Part of a small language model's weights.
Size: 9 layers, width 640, 10 heads of 64, MLP 2560 ReLU, 49.5M parameters.
Architecture: LayerNorm before each block, no biases in attention or MLP, normalized values.
Each number is 50 + 15 x the weight over its row's rms, rounded and kept within 0 to 99. Layers, rows and columns count from 0. The size before them is the row's rms in percent of the matrix's.

# up: layer 4 MLP up, 2560x640, rms 0.0803, rows 2434-2486, columns 256-319
# down: layer 4 MLP down (transposed), 2560x640, rms 0.0399, rows 2434-2485, columns 256-319
up2434 107:67 54 38 52 70 83 53 78 41 46 47 53 58 51 71 62 38 52 21 53 63 29 42 60 53 36 64 44 46 58 62 65 48 39 55 46 43 29 40 30 49 70 59 60 68 35 57 54 51 49 54 00 42 27 61 46 38 52 35 57 63 27 60 35
down2434 102:51 37 57 50 56 54 26 39 63 43 37 51 45 54 65 44 63 69 40 42 81 32 60 43 47 51 58 36 37 52 48 65 51 56 30 50 46 48 49 72 58 43 54 52 84 23 60 67 67 24 65 50 57 63 64 19 34 32 67 84 60 40 43 37
up2435 096:36 70 66 62 69 45 64 34 37 33 31 49 23 55 36 49 37 58 79 46 62 81 61 54 79 69 60 34 30 51 61 32 52 29 51 34 58 59 56 70 69 42 27 58 53 35 63 66 54 65 48 69 40 38 47 31 70 44 55 64 68 52 54 56
down2435 099:27 34 54 56 72 51 56 51 38 51 57 52 58 56 83 29 66 41 23 84 65 63 46 60 22 53 49 63 41 51 75 62 52 56 56 31 38 28 70 36 79 28 60 63 48 24 53 44 64 67 37 57 43 69 41 84 87 74 40 46 35 46 22 49
up2436 099:42 22 35 55 48 48 58 61 72 99 60 43 44 59 52 60 41 59 36 62 21 61 54 54 51 22 45 41 63 51 41 42 43 46 89 56 63 42 48 51 39 46 62 81 42 78 00 49 78 60 47 34 39 37 57 51 79 46 54 40 60 59 55 40
down2436 092:39 31 41 53 71 69 64 66 46 13 68 47 69 64 56 58 47 36 62 58 65 67 79 38 50 40 50 47 56 43 40 41 62 43 49 30 59 58 44 51 54 65 41 28 52 26 61 45 41 55 52 36 41 65 68 39 48 60 47 49 49 40 12 60
up2437 091:16 37 35 57 42 35 46 31 43 46 51 18 61 62 47 75 84 74 26 55 46 58 65 66 37 58 70 44 73 38 33 57 60 55 35 39 23 53 57 52 41 86 57 55 52 54 65 65 50 27 65 56 47 37 65 61 72 46 43 78 69 82 37 46
down2437 083:66 60 56 67 61 48 28 87 51 41 43 48 31 44 52 43 60 41 50 40 60 39 38 43 26 43 26 29 47 57 79 57 37 67 48 33 62 51 45 63 60 19 61 27 51 62 37 35 30 35 46 44 54 36 68 50 54 59 83 37 25 64 58 48
up2438 100:36 56 62 91 70 62 42 51 41 39 31 49 50 20 59 57 39 32 34 49 49 75 47 66 49 51 34 61 29 50 71 49 72 26 62 70 48 59 44 31 39 02 51 44 34 44 54 43 28 21 27 56 33 58 47 67 30 48 67 83 67 51 25 64
down2438 101:62 32 37 51 72 55 58 24 58 58 42 40 56 57 57 73 21 70 50 76 34 20 36 58 45 44 27 37 69 38 31 69 54 10 56 57 57 57 65 34 36 55 29 31 31 73 40 43 72 55 78 72 60 49 61 51 27 59 51 42 39 45 76 35
up2439 102:49 76 46 48 51 24 42 33 56 59 65 61 19 39 53 51 51 75 33 59 42 35 85 61 44 71 50 48 49 51 38 58 60 65 48 30 18 37 63 47 30 31 66 39 73 46 38 47 87 78 46 44 41 42 37 51 45 68 62 59 45 45 39 64
down2439 093:26 55 53 24 29 46 48 53 85 61 41 69 41 61 59 74 34 44 36 63 49 33 29 37 35 62 42 61 41 50 21 56 73 38 55 38 57 43 61 53 28 25 76 48 78 69 54 55 41 29 44 26 44 46 76 44 34 51 48 53 39 39 62 64
up2440 102:59 23 60 60 73 64 48 32 46 51 57 58 61 53 44 34 38 46 67 63 28 77 29 64 49 66 09 47 74 62 54 70 35 72 52 55 77 49 30 43 66 64 28 43 72 34 50 49 46 43 42 54 48 27 43 34 54 18 65 27 50 57 67 46
down2440 104:45 24 63 29 33 57 63 67 28 26 57 35 37 51 67 59 57 49 40 43 41 32 26 39 59 23 58 57 54 74 49 34 58 54 38 76 36 27 47 48 40 73 37 63 70 35 55 40 67 74 43 68 53 45 80 64 60 45 62 44 45 54 39 80
up2441 107:57 63 48 34 64 62 56 47 27 36 73 53 82 44 62 49 32 72 53 49 76 49 42 39 38 58 47 50 60 39 32 74 53 45 37 59 48 30 39 33 29 48 68 11 55 25 07 40 33 66 43 42 55 49 53 49 47 56 57 46 45 56 51 57
down2441 098:34 66 51 30 55 54 70 67 37 28 57 70 63 20 59 75 60 48 47 52 30 62 53 39 38 60 39 35 55 28 61 52 54 52 82 65 42 60 38 48 62 63 49 36 36 37 69 13 48 28 49 07 70 60 57 28 69 48 46 50 57 49 50 56
up2442 095:15 47 60 61 40 71 50 31 27 64 61 49 67 60 61 74 17 62 58 62 41 61 63 53 41 61 28 50 65 61 44 35 19 64 42 55 47 49 31 43 55 69 42 51 34 30 24 44 49 59 74 39 50 43 42 76 46 35 42 39 52 51 50 34
down2442 087:51 54 57 50 60 49 32 51 59 55 57 69 49 44 38 83 41 32 31 39 18 33 66 47 32 56 54 10 36 51 66 47 46 48 53 44 63 42 06 47 33 64 52 56 32 13 29 65 36 65 65 27 37 66 36 59 52 53 31 35 41 58 64 51
up2443 099:49 61 71 43 46 43 56 37 52 78 46 29 22 20 66 35 52 37 39 49 29 52 43 40 57 51 53 49 50 62 59 68 58 57 65 56 38 35 60 46 74 41 55 52 47 42 66 55 76 35 57 66 25 50 36 66 73 64 82 47 42 62 28 53
down2443 103:48 72 40 31 66 22 25 50 72 34 60 38 30 41 59 49 57 88 34 69 37 67 40 51 40 43 32 57 47 37 31 42 26 43 47 50 68 50 69 62 73 39 72 67 63 73 35 40 44 61 53 28 61 71 50 69 43 57 51 39 60 63 45 60
up2444 105:56 63 68 50 54 55 47 94 59 57 65 74 62 55 70 56 39 44 60 57 36 25 52 58 69 14 54 29 79 44 71 48 33 39 40 58 43 44 47 43 76 30 36 44 39 37 65 20 51 63 47 40 24 56 12 55 50 58 37 42 45 45 33 31
down2444 100:71 54 66 32 69 32 48 64 45 39 59 56 66 40 56 43 72 32 49 34 65 65 33 72 49 49 38 57 59 53 54 50 61 69 52 73 65 40 57 35 49 45 52 42 63 48 54 34 49 85 53 50 49 53 28 24 73 45 54 57 35 57 37 43
up2445 101:49 44 50 44 51 50 66 50 51 53 39 44 53 41 86 60 15 25 46 50 56 55 54 57 29 30 34 75 65 67 55 33 61 60 30 57 48 42 67 57 52 26 61 42 56 36 58 82 63 02 60 59 56 56 55 62 44 37 40 56 42 54 63 71
down2445 102:53 44 52 65 38 77 36 46 45 63 44 63 50 54 48 39 62 38 58 36 54 39 64 25 46 64 80 60 51 59 77 37 31 32 78 52 43 38 76 46 27 43 74 43 43 29 26 49 54 61 59 31 51 41 43 57 46 59 41 71 48 13 47 44
up2446 105:47 46 68 42 41 48 47 57 31 73 37 53 54 67 39 90 31 46 54 47 27 73 36 25 12 52 44 58 62 32 33 46 92 56 44 70 76 50 75 56 69 56 26 22 54 51 54 36 41 19 18 47 28 55 61 37 53 24 60 52 48 54 28 71
down2446 110:37 69 45 57 33 57 71 28 50 53 52 47 39 39 36 46 61 42 24 68 63 68 57 55 53 66 44 82 47 69 43 39 46 48 45 46 37 57 51 48 26 36 49 39 26 57 62 36 51 58 32 38 68 36 49 67 38 29 65 74 49 53 00 26
up2447 102:35 49 33 20 22 59 36 56 37 42 53 49 26 37 49 70 33 49 28 18 44 46 47 64 42 21 58 49 55 69 36 28 25 21 81 72 40 63 59 46 28 17 24 33 37 45 51 53 64 38 40 44 57 25 60 18 64 71 24 47 73 39 39 44
down2447 102:73 32 48 49 17 18 60 31 46 47 48 61 43 24 34 37 41 31 60 50 52 65 47 65 68 54 37 53 48 41 35 31 55 45 53 67 47 38 38 53 46 25 51 31 53 56 72 32 59 51 41 44 35 29 72 43 29 50 60 51 61 63 35 51
up2448 099:36 34 49 34 57 47 68 75 33 46 77 46 56 30 62 76 61 65 24 56 40 81 71 45 52 42 56 49 61 83 63 44 47 48 18 49 37 49 59 62 61 59 26 45 35 57 49 22 39 49 24 50 34 81 60 62 49 52 45 49 56 50 53 37
down2448 097:50 69 57 43 42 54 45 51 53 21 45 60 52 33 73 46 53 48 31 74 53 38 25 65 63 72 61 33 51 54 41 40 16 35 32 46 54 50 64 55 45 36 48 42 72 59 50 63 60 37 73 48 41 52 47 40 56 50 51 64 61 37 42 41
up2449 099:43 53 55 66 42 50 37 55 40 51 66 74 65 28 66 44 63 43 72 65 50 54 49 62 36 21 44 75 23 64 50 53 43 50 56 53 55 43 37 46 42 65 61 28 39 51 62 68 57 30 64 46 76 64 86 52 48 56 73 40 25 30 58 24
down2449 092:57 37 56 36 27 24 56 43 64 43 39 66 44 22 47 24 59 37 59 52 39 24 54 45 46 74 35 65 19 45 67 29 47 51 59 53 44 46 38 36 77 84 23 47 39 43 58 72 39 44 58 62 27 60 32 33 23 41 73 66 75 56 42 50
up2450 110:66 53 57 40 58 75 54 45 34 36 60 54 69 39 43 74 64 32 48 17 59 49 59 51 42 27 79 25 46 40 46 50 32 42 59 38 48 71 66 63 63 29 45 72 60 54 51 55 17 52 48 62 35 67 37 49 67 53 28 57 47 58 48 46
down2450 107:39 43 51 32 73 61 67 51 37 51 44 59 56 55 62 44 64 60 57 46 52 69 58 54 52 54 57 19 51 73 44 49 24 59 72 54 52 49 56 37 56 38 53 34 71 41 38 65 23 75 67 36 75 72 64 39 88 48 33 62 63 52 43 44
up2451 095:52 41 54 66 51 55 26 54 47 86 68 27 69 39 59 15 58 52 52 37 35 40 46 49 38 62 32 39 40 86 42 25 45 55 43 52 48 35 65 23 57 17 20 65 46 50 42 53 87 63 57 58 47 37 49 53 40 37 10 54 33 27 39 35
down2451 085:62 48 32 56 43 77 95 49 65 30 53 47 36 54 45 75 41 52 50 48 51 47 54 54 55 28 49 58 56 27 44 45 76 55 32 46 22 31 49 35 56 51 45 48 32 33 52 68 55 58 64 59 81 60 28 40 60 24 55 40 22 66 64 67
up2452 108:44 29 50 71 44 42 48 39 23 39 24 58 53 07 58 64 47 55 54 52 50 46 36 57 60 71 41 63 57 46 40 60 48 43 47 46 57 42 44 52 36 38 56 35 43 26 59 48 72 50 56 09 61 32 54 69 45 59 48 48 23 55 58 67
down2452 106:52 61 62 58 51 46 70 50 56 52 30 36 43 35 22 51 43 35 49 41 56 56 37 38 67 61 35 36 54 35 64 43 58 64 48 44 53 62 64 77 64 26 26 46 15 43 58 48 61 30 55 49 46 36 52 51 35 30 70 59 47 68 62 81
up2453 089:67 65 72 48 37 12 47 53 48 46 52 54 79 47 59 44 56 44 68 65 35 48 40 62 45 74 56 45 40 60 39 39 57 48 55 53 61 40 67 65 17 29 74 46 45 44 57 58 45 61 36 53 72 64 39 42 45 53 77 31 07 63 40 43
down2453 087:20 69 77 57 46 66 39 51 60 27 72 60 47 47 33 46 51 49 43 49 58 75 54 52 88 63 72 44 30 67 61 44 32 55 56 48 65 62 49 49 70 35 44 54 39 46 48 49 22 45 47 59 41 59 51 43 59 57 47 60 52 40 59 61
up2454 106:48 25 49 57 64 36 66 34 57 65 74 59 20 46 60 50 40 77 69 46 46 42 55 64 58 55 32 65 63 74 62 63 64 58 28 69 41 49 62 39 82 68 59 58 38 41 69 63 51 24 68 67 32 45 44 40 37 63 60 60 51 62 61 67
down2454 111:74 72 46 28 49 40 48 51 40 43 57 66 46 52 56 63 52 52 61 57 51 45 81 68 67 46 65 36 50 38 20 43 65 40 35 64 42 43 55 40 48 64 51 87 81 54 63 68 36 70 61 62 48 46 63 36 62 31 33 37 46 63 78 53
up2455 102:68 33 66 62 86 45 73 56 29 39 74 54 53 63 66 50 48 44 45 68 47 69 23 50 46 44 15 76 24 21 59 60 45 28 40 41 37 50 51 44 22 22 51 39 53 52 40 32 55 49 45 83 62 67 38 40 61 56 50 30 56 46 26 38
down2455 105:57 44 59 41 64 72 43 40 43 59 53 69 55 35 51 28 57 48 56 64 63 80 29 49 48 23 60 73 54 47 48 34 61 28 37 55 46 49 36 74 35 56 53 44 19 43 26 27 86 59 70 46 49 63 40 38 56 44 49 23 51 31 53 69
up2456 109:79 53 59 34 50 31 39 60 68 46 61 24 52 58 51 52 55 38 61 59 51 77 53 48 45 47 44 65 40 62 53 45 65 33 67 54 81 59 85 41 48 53 55 66 83 43 62 62 47 49 70 33 54 31 09 48 37 73 59 60 10 50 62 35
down2456 105:56 83 58 71 66 68 42 74 65 24 40 22 31 51 42 53 67 37 34 80 68 32 49 42 55 42 42 48 33 56 56 56 55 40 54 57 43 28 47 33 46 63 36 45 51 58 72 50 61 23 52 28 34 20 36 45 48 41 50 56 31 31 31 31
up2457 100:23 43 46 60 48 54 69 33 79 64 53 51 57 69 35 46 40 50 67 52 44 60 39 45 36 60 60 78 43 69 30 47 42 62 40 68 58 56 50 78 71 45 46 62 50 80 55 56 31 59 40 36 40 50 59 55 40 44 21 54 52 45 57 45
down2457 106:34 66 67 55 39 38 38 21 77 38 29 23 67 61 47 43 47 52 73 49 71 53 87 43 61 44 62 49 39 45 58 60 28 11 64 52 27 23 50 49 87 37 36 52 46 48 55 45 43 62 42 47 32 50 29 40 53 55 55 37 21 45 54 72
up2458 093:51 48 54 57 50 39 29 77 51 50 48 53 32 69 48 28 34 72 56 51 46 81 54 68 32 60 20 61 38 66 48 50 40 99 39 56 48 46 55 50 53 31 57 54 58 47 35 32 30 60 41 72 39 36 30 56 38 27 57 44 67 59 61 45
down2458 091:55 54 71 47 36 53 48 13 23 29 36 34 79 54 72 35 72 48 42 67 39 38 42 41 50 77 60 46 50 32 47 71 59 40 36 54 64 36 37 54 33 47 46 42 60 47 41 56 33 52 58 52 57 46 67 45 36 32 41 72 60 52 55 30
up2459 095:41 71 59 34 69 29 46 50 44 56 91 57 69 45 54 50 39 19 31 28 54 52 66 56 61 45 63 42 75 57 29 36 59 47 49 41 43 40 51 23 35 65 49 72 29 78 45 49 62 39 45 57 71 36 49 54 58 57 33 52 40 65 51 43
down2459 091:35 44 52 48 44 59 28 65 44 40 71 63 69 35 61 67 37 89 26 84 59 47 58 64 57 65 36 39 57 70 50 57 73 32 55 42 45 45 39 48 00 25 65 62 56 30 53 69 22 29 46 58 44 43 64 44 79 43 58 36 68 39 47 30
up2460 098:59 64 48 54 64 80 56 36 61 55 32 60 65 73 37 46 33 49 57 34 69 36 64 47 64 52 07 47 40 51 62 44 50 34 58 49 44 40 38 47 46 69 75 66 24 35 33 51 54 66 54 59 58 45 34 57 55 42 86 68 48 43 37 46
down2460 101:52 49 22 70 89 48 59 45 46 39 46 64 44 59 41 55 54 43 56 21 59 55 29 41 29 42 63 45 34 54 85 53 23 51 32 60 23 37 28 58 65 50 46 50 55 51 48 28 34 49 47 57 75 62 67 67 42 65 67 19 65 60 37 61
up2461 090:64 60 35 43 30 49 46 32 51 64 39 55 46 48 41 31 60 50 59 54 24 24 77 50 61 42 20 52 64 35 55 78 64 36 34 54 63 47 31 50 51 30 42 69 69 40 38 64 60 36 64 27 78 80 23 42 54 68 54 39 45 75 60 44
down2461 093:67 12 45 58 49 40 67 50 69 53 37 71 43 47 53 57 39 40 53 52 35 65 58 41 60 26 63 26 37 60 34 33 23 46 49 60 44 52 45 35 69 57 34 54 46 57 40 71 78 65 65 28 69 52 55 26 37 40 49 56 59 60 58 64
up2462 101:50 57 60 50 34 84 63 61 34 24 51 28 33 49 45 62 63 41 50 38 45 64 51 54 66 37 67 40 57 74 55 44 47 74 39 59 71 69 48 59 58 38 43 22 62 65 37 42 46 50 42 37 77 33 51 60 47 62 35 58 50 72 52 56
down2462 099:59 21 40 49 30 46 56 30 42 43 55 45 28 76 49 61 48 57 38 69 42 45 20 34 39 72 36 84 74 74 46 63 52 69 48 51 41 61 50 64 42 37 66 52 29 61 42 57 68 59 46 28 51 53 55 45 48 67 39 65 39 59 65 70
up2463 107:65 40 68 63 64 45 53 52 26 55 73 51 57 46 59 45 52 46 34 30 42 39 51 48 42 52 27 57 63 35 50 44 47 48 48 33 35 48 16 63 55 54 41 57 57 60 74 49 53 53 54 60 46 44 40 63 55 61 18 37 39 48 32 36
down2463 096:88 40 54 58 50 42 59 51 41 71 34 23 71 58 47 39 69 42 61 49 30 43 46 41 40 56 45 45 87 40 50 37 47 31 63 52 76 45 43 49 51 46 60 58 55 66 64 63 31 40 36 72 56 43 47 56 73 81 51 19 49 32 54 48
up2464 105:65 36 49 44 51 54 59 47 58 89 59 35 39 45 41 59 49 48 39 38 36 71 60 57 28 31 42 48 47 45 61 47 66 37 20 50 50 39 44 49 69 77 36 49 60 52 70 50 40 58 39 52 42 38 59 37 36 57 73 52 34 60 45 38
down2464 099:30 40 54 48 65 49 68 43 33 61 79 14 49 73 47 42 71 62 64 41 63 56 62 45 45 50 62 64 38 56 34 55 61 73 55 47 35 22 38 57 67 35 68 47 62 43 41 57 38 56 64 37 48 33 61 74 55 58 44 58 61 25 42 37
up2465 101:66 68 53 52 35 53 33 32 61 48 40 82 70 57 46 49 94 51 53 51 51 47 47 65 83 44 47 56 72 58 67 60 53 64 44 44 30 84 63 20 56 67 81 49 33 67 22 28 43 30 76 58 56 43 62 52 45 45 70 34 61 56 44 49
down2465 094:51 35 21 49 81 39 35 49 32 66 54 60 50 38 44 44 29 48 55 51 60 58 61 60 53 75 43 71 29 73 35 58 39 43 64 60 52 30 50 71 41 59 49 48 52 51 37 43 31 53 21 20 27 31 53 40 67 47 60 38 22 53 40 46
up2466 094:42 49 33 69 41 44 30 63 76 64 40 42 49 44 55 57 54 50 70 29 28 36 67 68 22 57 21 65 46 21 64 74 40 25 60 54 57 36 39 46 54 72 53 46 52 43 39 46 54 54 57 49 47 30 55 20 36 64 58 59 60 75 44 59
down2466 104:55 51 42 52 54 39 23 63 37 34 48 70 62 22 50 45 51 76 22 33 29 28 52 37 25 18 59 61 41 42 75 84 19 75 65 54 42 67 37 57 43 65 64 55 47 47 49 73 62 37 45 59 59 70 34 57 50 48 42 54 32 70 36 26
up2467 091:44 49 50 61 39 58 46 40 36 66 55 41 46 27 80 83 34 28 57 59 51 73 68 60 13 65 20 57 62 43 50 22 66 59 12 70 77 57 60 57 56 76 49 49 71 48 34 57 55 58 39 75 61 58 22 39 43 39 42 47 51 60 63 49
down2467 097:53 48 48 41 62 75 72 84 51 59 41 70 45 51 35 42 57 43 30 32 58 30 55 31 57 38 61 27 56 15 53 60 50 50 52 60 59 26 60 24 53 57 81 34 35 47 44 61 35 39 25 33 81 43 72 67 42 30 37 70 32 68 48 75
up2468 092:40 50 56 42 30 48 43 66 14 70 53 71 59 48 36 69 64 59 57 58 68 55 43 60 49 51 46 15 26 58 63 26 35 48 39 33 49 50 64 41 36 67 42 37 40 21 39 52 67 65 41 29 65 40 51 39 81 56 53 54 56 51 38 65
down2468 088:65 09 57 51 31 55 28 48 33 35 25 44 70 53 41 42 78 23 38 52 72 36 84 49 47 62 51 51 16 50 75 41 23 67 54 70 35 38 54 46 51 79 47 46 47 57 65 31 50 25 71 52 35 31 06 80 54 54 41 73 47 32 02 53
up2469 104:50 25 37 63 49 39 43 99 70 47 59 50 44 43 43 48 38 63 42 52 43 33 51 75 62 62 54 47 57 66 54 25 60 27 38 31 48 33 55 26 49 32 51 39 54 65 36 64 35 36 67 58 09 48 62 63 50 75 50 59 56 53 50 28
down2469 104:69 39 34 41 54 39 45 57 12 30 23 61 81 59 62 65 59 36 66 55 52 67 42 54 58 46 61 67 33 57 25 52 56 28 54 38 69 16 38 62 37 71 71 38 56 36 46 74 48 36 32 39 52 61 42 59 32 29 44 55 51 42 50 51
up2470 105:51 54 69 53 99 51 50 58 47 40 63 61 39 52 73 46 92 52 78 64 58 43 55 68 56 67 55 67 46 50 34 57 68 60 42 56 27 58 56 40 33 45 50 22 81 53 30 57 65 68 88 35 28 49 46 58 63 57 52 21 60 62 84 62
down2470 111:66 42 32 43 65 61 33 23 48 56 42 64 30 38 28 45 38 47 61 42 54 48 51 52 26 60 36 37 33 45 54 48 62 37 75 58 38 61 46 80 50 36 42 50 40 60 58 34 28 66 34 51 53 61 58 63 58 42 51 73 39 53 51 53
up2471 103:66 46 30 58 24 63 30 62 43 70 69 36 53 49 49 61 55 29 76 47 69 69 56 43 53 31 46 73 74 50 29 69 54 27 62 32 43 66 33 67 35 60 78 43 65 07 47 35 68 39 40 31 27 38 55 35 45 27 34 46 78 45 55 66
down2471 104:68 54 45 75 50 54 56 48 52 42 52 50 37 48 47 54 65 65 58 41 69 54 46 55 35 39 45 76 68 44 22 46 56 39 64 70 37 64 58 66 66 64 76 27 57 44 56 62 28 72 48 52 37 46 61 60 37 65 64 55 43 31 80 64
up2472 100:48 69 52 61 45 61 63 53 59 38 49 57 57 24 43 30 60 33 60 34 58 55 48 68 40 61 54 29 52 40 54 44 42 54 46 50 65 63 48 40 41 72 36 28 61 34 62 60 47 57 74 47 57 50 52 39 36 33 45 52 46 51 42 38
down2472 073:65 54 57 36 71 13 22 63 55 60 50 46 35 41 51 47 60 52 62 35 50 62 41 59 54 41 38 61 77 48 42 31 49 49 47 62 62 69 59 52 55 78 33 71 58 59 64 50 47 28 55 64 60 63 63 20 44 39 50 49 36 43 25 51
up2473 101:62 47 31 41 48 57 61 38 35 84 49 20 51 43 53 52 13 20 69 55 79 84 80 48 13 71 51 71 76 58 66 64 69 63 44 53 56 45 26 37 54 49 61 59 61 45 49 53 70 41 24 38 57 55 54 71 57 68 54 36 42 72 46 40
down2473 093:65 85 31 33 56 35 22 34 39 39 28 62 58 77 38 45 39 66 62 66 47 48 38 52 44 42 53 56 49 57 51 66 50 55 45 32 43 63 62 69 62 63 56 45 65 53 65 63 48 39 57 48 34 58 65 56 64 49 77 55 38 51 66 52
up2474 090:70 45 50 59 54 57 27 59 56 55 16 74 31 40 28 50 42 36 56 16 37 52 66 42 47 47 59 48 36 48 62 45 55 65 71 55 56 23 50 52 17 29 53 32 39 42 55 37 70 79 54 43 42 70 73 37 43 54 82 44 29 45 37 65
down2474 089:61 73 42 67 39 66 31 62 36 33 50 60 57 14 37 45 45 19 78 69 57 44 48 43 67 50 44 57 99 48 85 44 47 36 52 45 25 47 47 58 44 56 50 79 60 33 49 66 55 52 53 32 49 52 51 30 43 36 49 51 79 47 50 44
up2475 095:48 57 48 16 36 46 56 52 61 59 58 46 43 54 33 88 61 58 72 48 50 82 50 51 67 59 32 67 44 59 41 83 52 48 56 37 41 66 48 28 35 47 15 49 60 44 42 36 76 42 57 66 74 39 59 46 63 64 54 25 61 84 52 33
down2475 091:79 72 79 66 37 39 63 55 57 75 19 47 60 43 72 46 66 41 62 43 63 48 39 41 08 64 58 70 39 33 84 54 56 77 41 43 41 47 23 49 53 56 23 21 73 29 46 54 55 67 41 26 40 37 35 97 62 60 68 45 18 32 20 33
up2476 100:76 29 81 51 54 46 48 69 45 38 52 39 49 58 65 34 70 22 26 62 36 68 50 33 35 49 43 29 56 59 78 38 50 53 32 46 50 56 42 40 77 36 36 55 77 77 32 59 90 45 66 46 45 39 33 30 47 41 57 33 37 28 79 56
down2476 098:63 16 69 32 78 65 45 69 45 67 72 43 45 25 44 74 55 45 57 57 50 63 73 25 79 43 81 19 56 44 68 30 55 65 37 62 75 71 44 43 66 60 27 53 61 44 37 49 56 34 53 43 16 42 46 25 59 29 66 50 29 36 66 26
up2477 097:61 48 64 37 65 64 46 43 43 27 14 51 39 49 88 49 58 25 63 59 53 46 45 31 36 35 37 27 47 30 48 38 46 32 35 36 38 47 22 47 60 32 43 71 27 68 54 51 77 27 54 50 69 87 57 35 53 64 42 59 52 51 36 42
down2477 098:50 25 55 84 38 43 46 53 45 59 53 39 33 19 54 36 48 31 56 33 31 67 45 53 37 46 35 43 70 45 63 73 56 49 60 61 43 55 56 63 56 56 37 56 56 44 96 84 53 59 56 24 39 62 42 33 67 36 68 49 59 68 27 52
up2478 108:54 73 23 72 50 70 26 70 26 52 39 47 43 40 47 61 24 21 42 43 41 30 42 49 61 34 45 68 58 48 29 67 37 74 33 66 64 61 53 59 29 52 51 36 53 27 46 13 66 46 58 59 61 53 25 41 48 45 29 56 33 69 75 47
down2478 104:56 72 43 59 64 48 69 37 52 51 41 26 48 60 50 55 69 52 53 86 21 55 30 27 58 61 43 35 43 47 35 57 71 28 50 46 46 27 53 31 36 17 47 45 28 51 25 51 56 64 24 49 57 44 53 44 46 39 60 59 63 31 67 47
up2479 102:59 82 40 51 82 62 63 67 53 45 57 49 63 26 56 41 31 61 67 55 44 63 43 58 46 37 41 76 49 56 52 41 51 39 71 62 44 08 79 26 48 40 63 46 49 43 53 47 51 56 70 55 53 70 59 59 41 58 70 71 36 34 63 49
down2479 092:56 71 63 33 42 46 40 55 33 47 45 42 44 64 76 26 69 41 40 63 30 65 19 58 41 25 56 38 53 43 50 70 50 39 42 54 45 47 62 50 23 60 14 39 46 41 53 35 56 46 47 48 54 42 70 44 29 43 84 76 50 30 64 38
up2480 097:63 56 27 17 40 56 47 43 35 30 45 63 57 49 41 65 14 48 60 20 60 58 23 49 46 38 29 52 11 22 86 85 47 57 20 40 47 41 82 50 55 67 57 63 55 54 58 70 51 45 44 52 48 36 48 53 77 56 40 17 47 34 60 38
down2480 097:61 45 35 51 82 63 61 63 30 46 49 53 50 30 37 53 63 50 22 49 28 65 37 50 49 44 41 46 54 51 42 46 22 54 48 39 44 42 59 67 50 41 66 30 71 53 33 59 52 34 27 59 69 63 65 65 61 48 78 60 41 59 34 30
up2481 100:58 62 50 52 40 50 41 53 61 35 52 48 39 69 54 48 36 66 37 36 75 22 91 44 81 51 78 42 53 44 55 52 46 75 29 59 49 29 63 27 42 48 48 49 53 55 39 28 42 32 38 66 38 48 44 86 57 55 55 39 39 37 44 59
down2481 108:45 35 54 40 74 73 57 35 35 40 62 73 26 42 53 50 31 77 44 61 50 61 38 50 37 53 23 17 47 45 47 58 51 46 44 53 32 54 31 71 47 42 24 69 59 65 88 59 30 34 39 41 39 40 13 53 55 75 41 47 45 70 44 61
up2482 103:39 72 61 65 66 42 31 63 42 23 46 51 74 56 32 43 12 47 71 34 51 29 47 58 51 43 34 44 69 25 33 62 64 26 42 28 35 38 45 56 52 48 57 17 64 32 59 68 44 54 39 07 56 66 48 37 47 56 52 37 53 36 45 49
down2482 102:13 69 32 66 53 28 47 71 67 25 88 39 33 41 65 47 32 63 35 64 45 09 37 53 67 48 58 31 78 40 31 38 42 47 55 60 48 58 50 55 46 64 32 68 47 94 54 00 39 85 27 21 47 35 30 54 63 61 84 00 64 11 42 46
up2483 094:34 62 64 70 40 31 45 48 35 60 45 74 41 14 45 48 55 58 55 51 50 42 15 44 61 46 57 68 33 48 16 53 37 75 53 64 49 65 42 30 55 38 30 48 19 30 66 22 43 26 47 67 62 47 44 68 69 26 85 89 67 50 49 85
down2483 096:53 51 45 48 71 51 48 76 37 64 34 49 28 46 39 28 48 34 34 63 48 43 58 41 47 44 49 85 44 49 40 50 43 31 45 58 50 41 39 46 60 49 54 56 48 73 46 64 65 17 76 68 81 53 57 54 71 42 11 49 63 66 38 44
up2484 093:36 65 66 27 48 53 68 31 58 51 40 50 54 51 35 34 36 39 33 39 25 78 51 48 41 82 53 26 54 76 27 34 61 24 65 61 96 68 59 39 79 37 42 38 16 53 48 49 23 51 46 52 58 42 67 51 47 58 61 74 41 72 58 48
down2484 091:50 15 45 62 25 51 43 65 65 69 24 59 44 40 40 82 45 61 64 58 30 37 50 21 31 56 30 53 60 41 57 57 43 44 24 29 52 31 59 51 52 72 44 56 50 40 29 44 44 59 21 35 52 48 34 48 18 51 64 20 55 46 58 43
up2485 109:34 31 56 49 40 67 69 48 55 45 51 59 52 55 59 75 38 61 63 63 72 43 22 30 47 51 66 00 75 67 50 31 45 53 53 67 79 53 66 45 64 52 99 28 64 22 39 69 60 40 71 81 59 70 47 55 49 54 71 69 72 45 21 50
down2485 110:45 54 53 47 64 72 62 48 36 32 73 37 42 62 58 66 40 49 41 23 49 52 51 37 25 46 51 65 42 71 61 51 64 28 68 62 38 36 87 54 44 43 56 41 55 36 43 71 71 46 50 71 48 43 41 30 47 53 43 49 58 21 51 29
up2486 105:55 50 47 46 51 32 34 46 44 56 41 56 14 45 39 85 45 34 40 15 65 35 71 41 49 59 44 54 57 51 66 23 47 55 53 74 52 70 64 48 75 53 29 62 52 50 41 37 45 48 47 63 45 73 42 64 49 53 48 49 76 24 85 46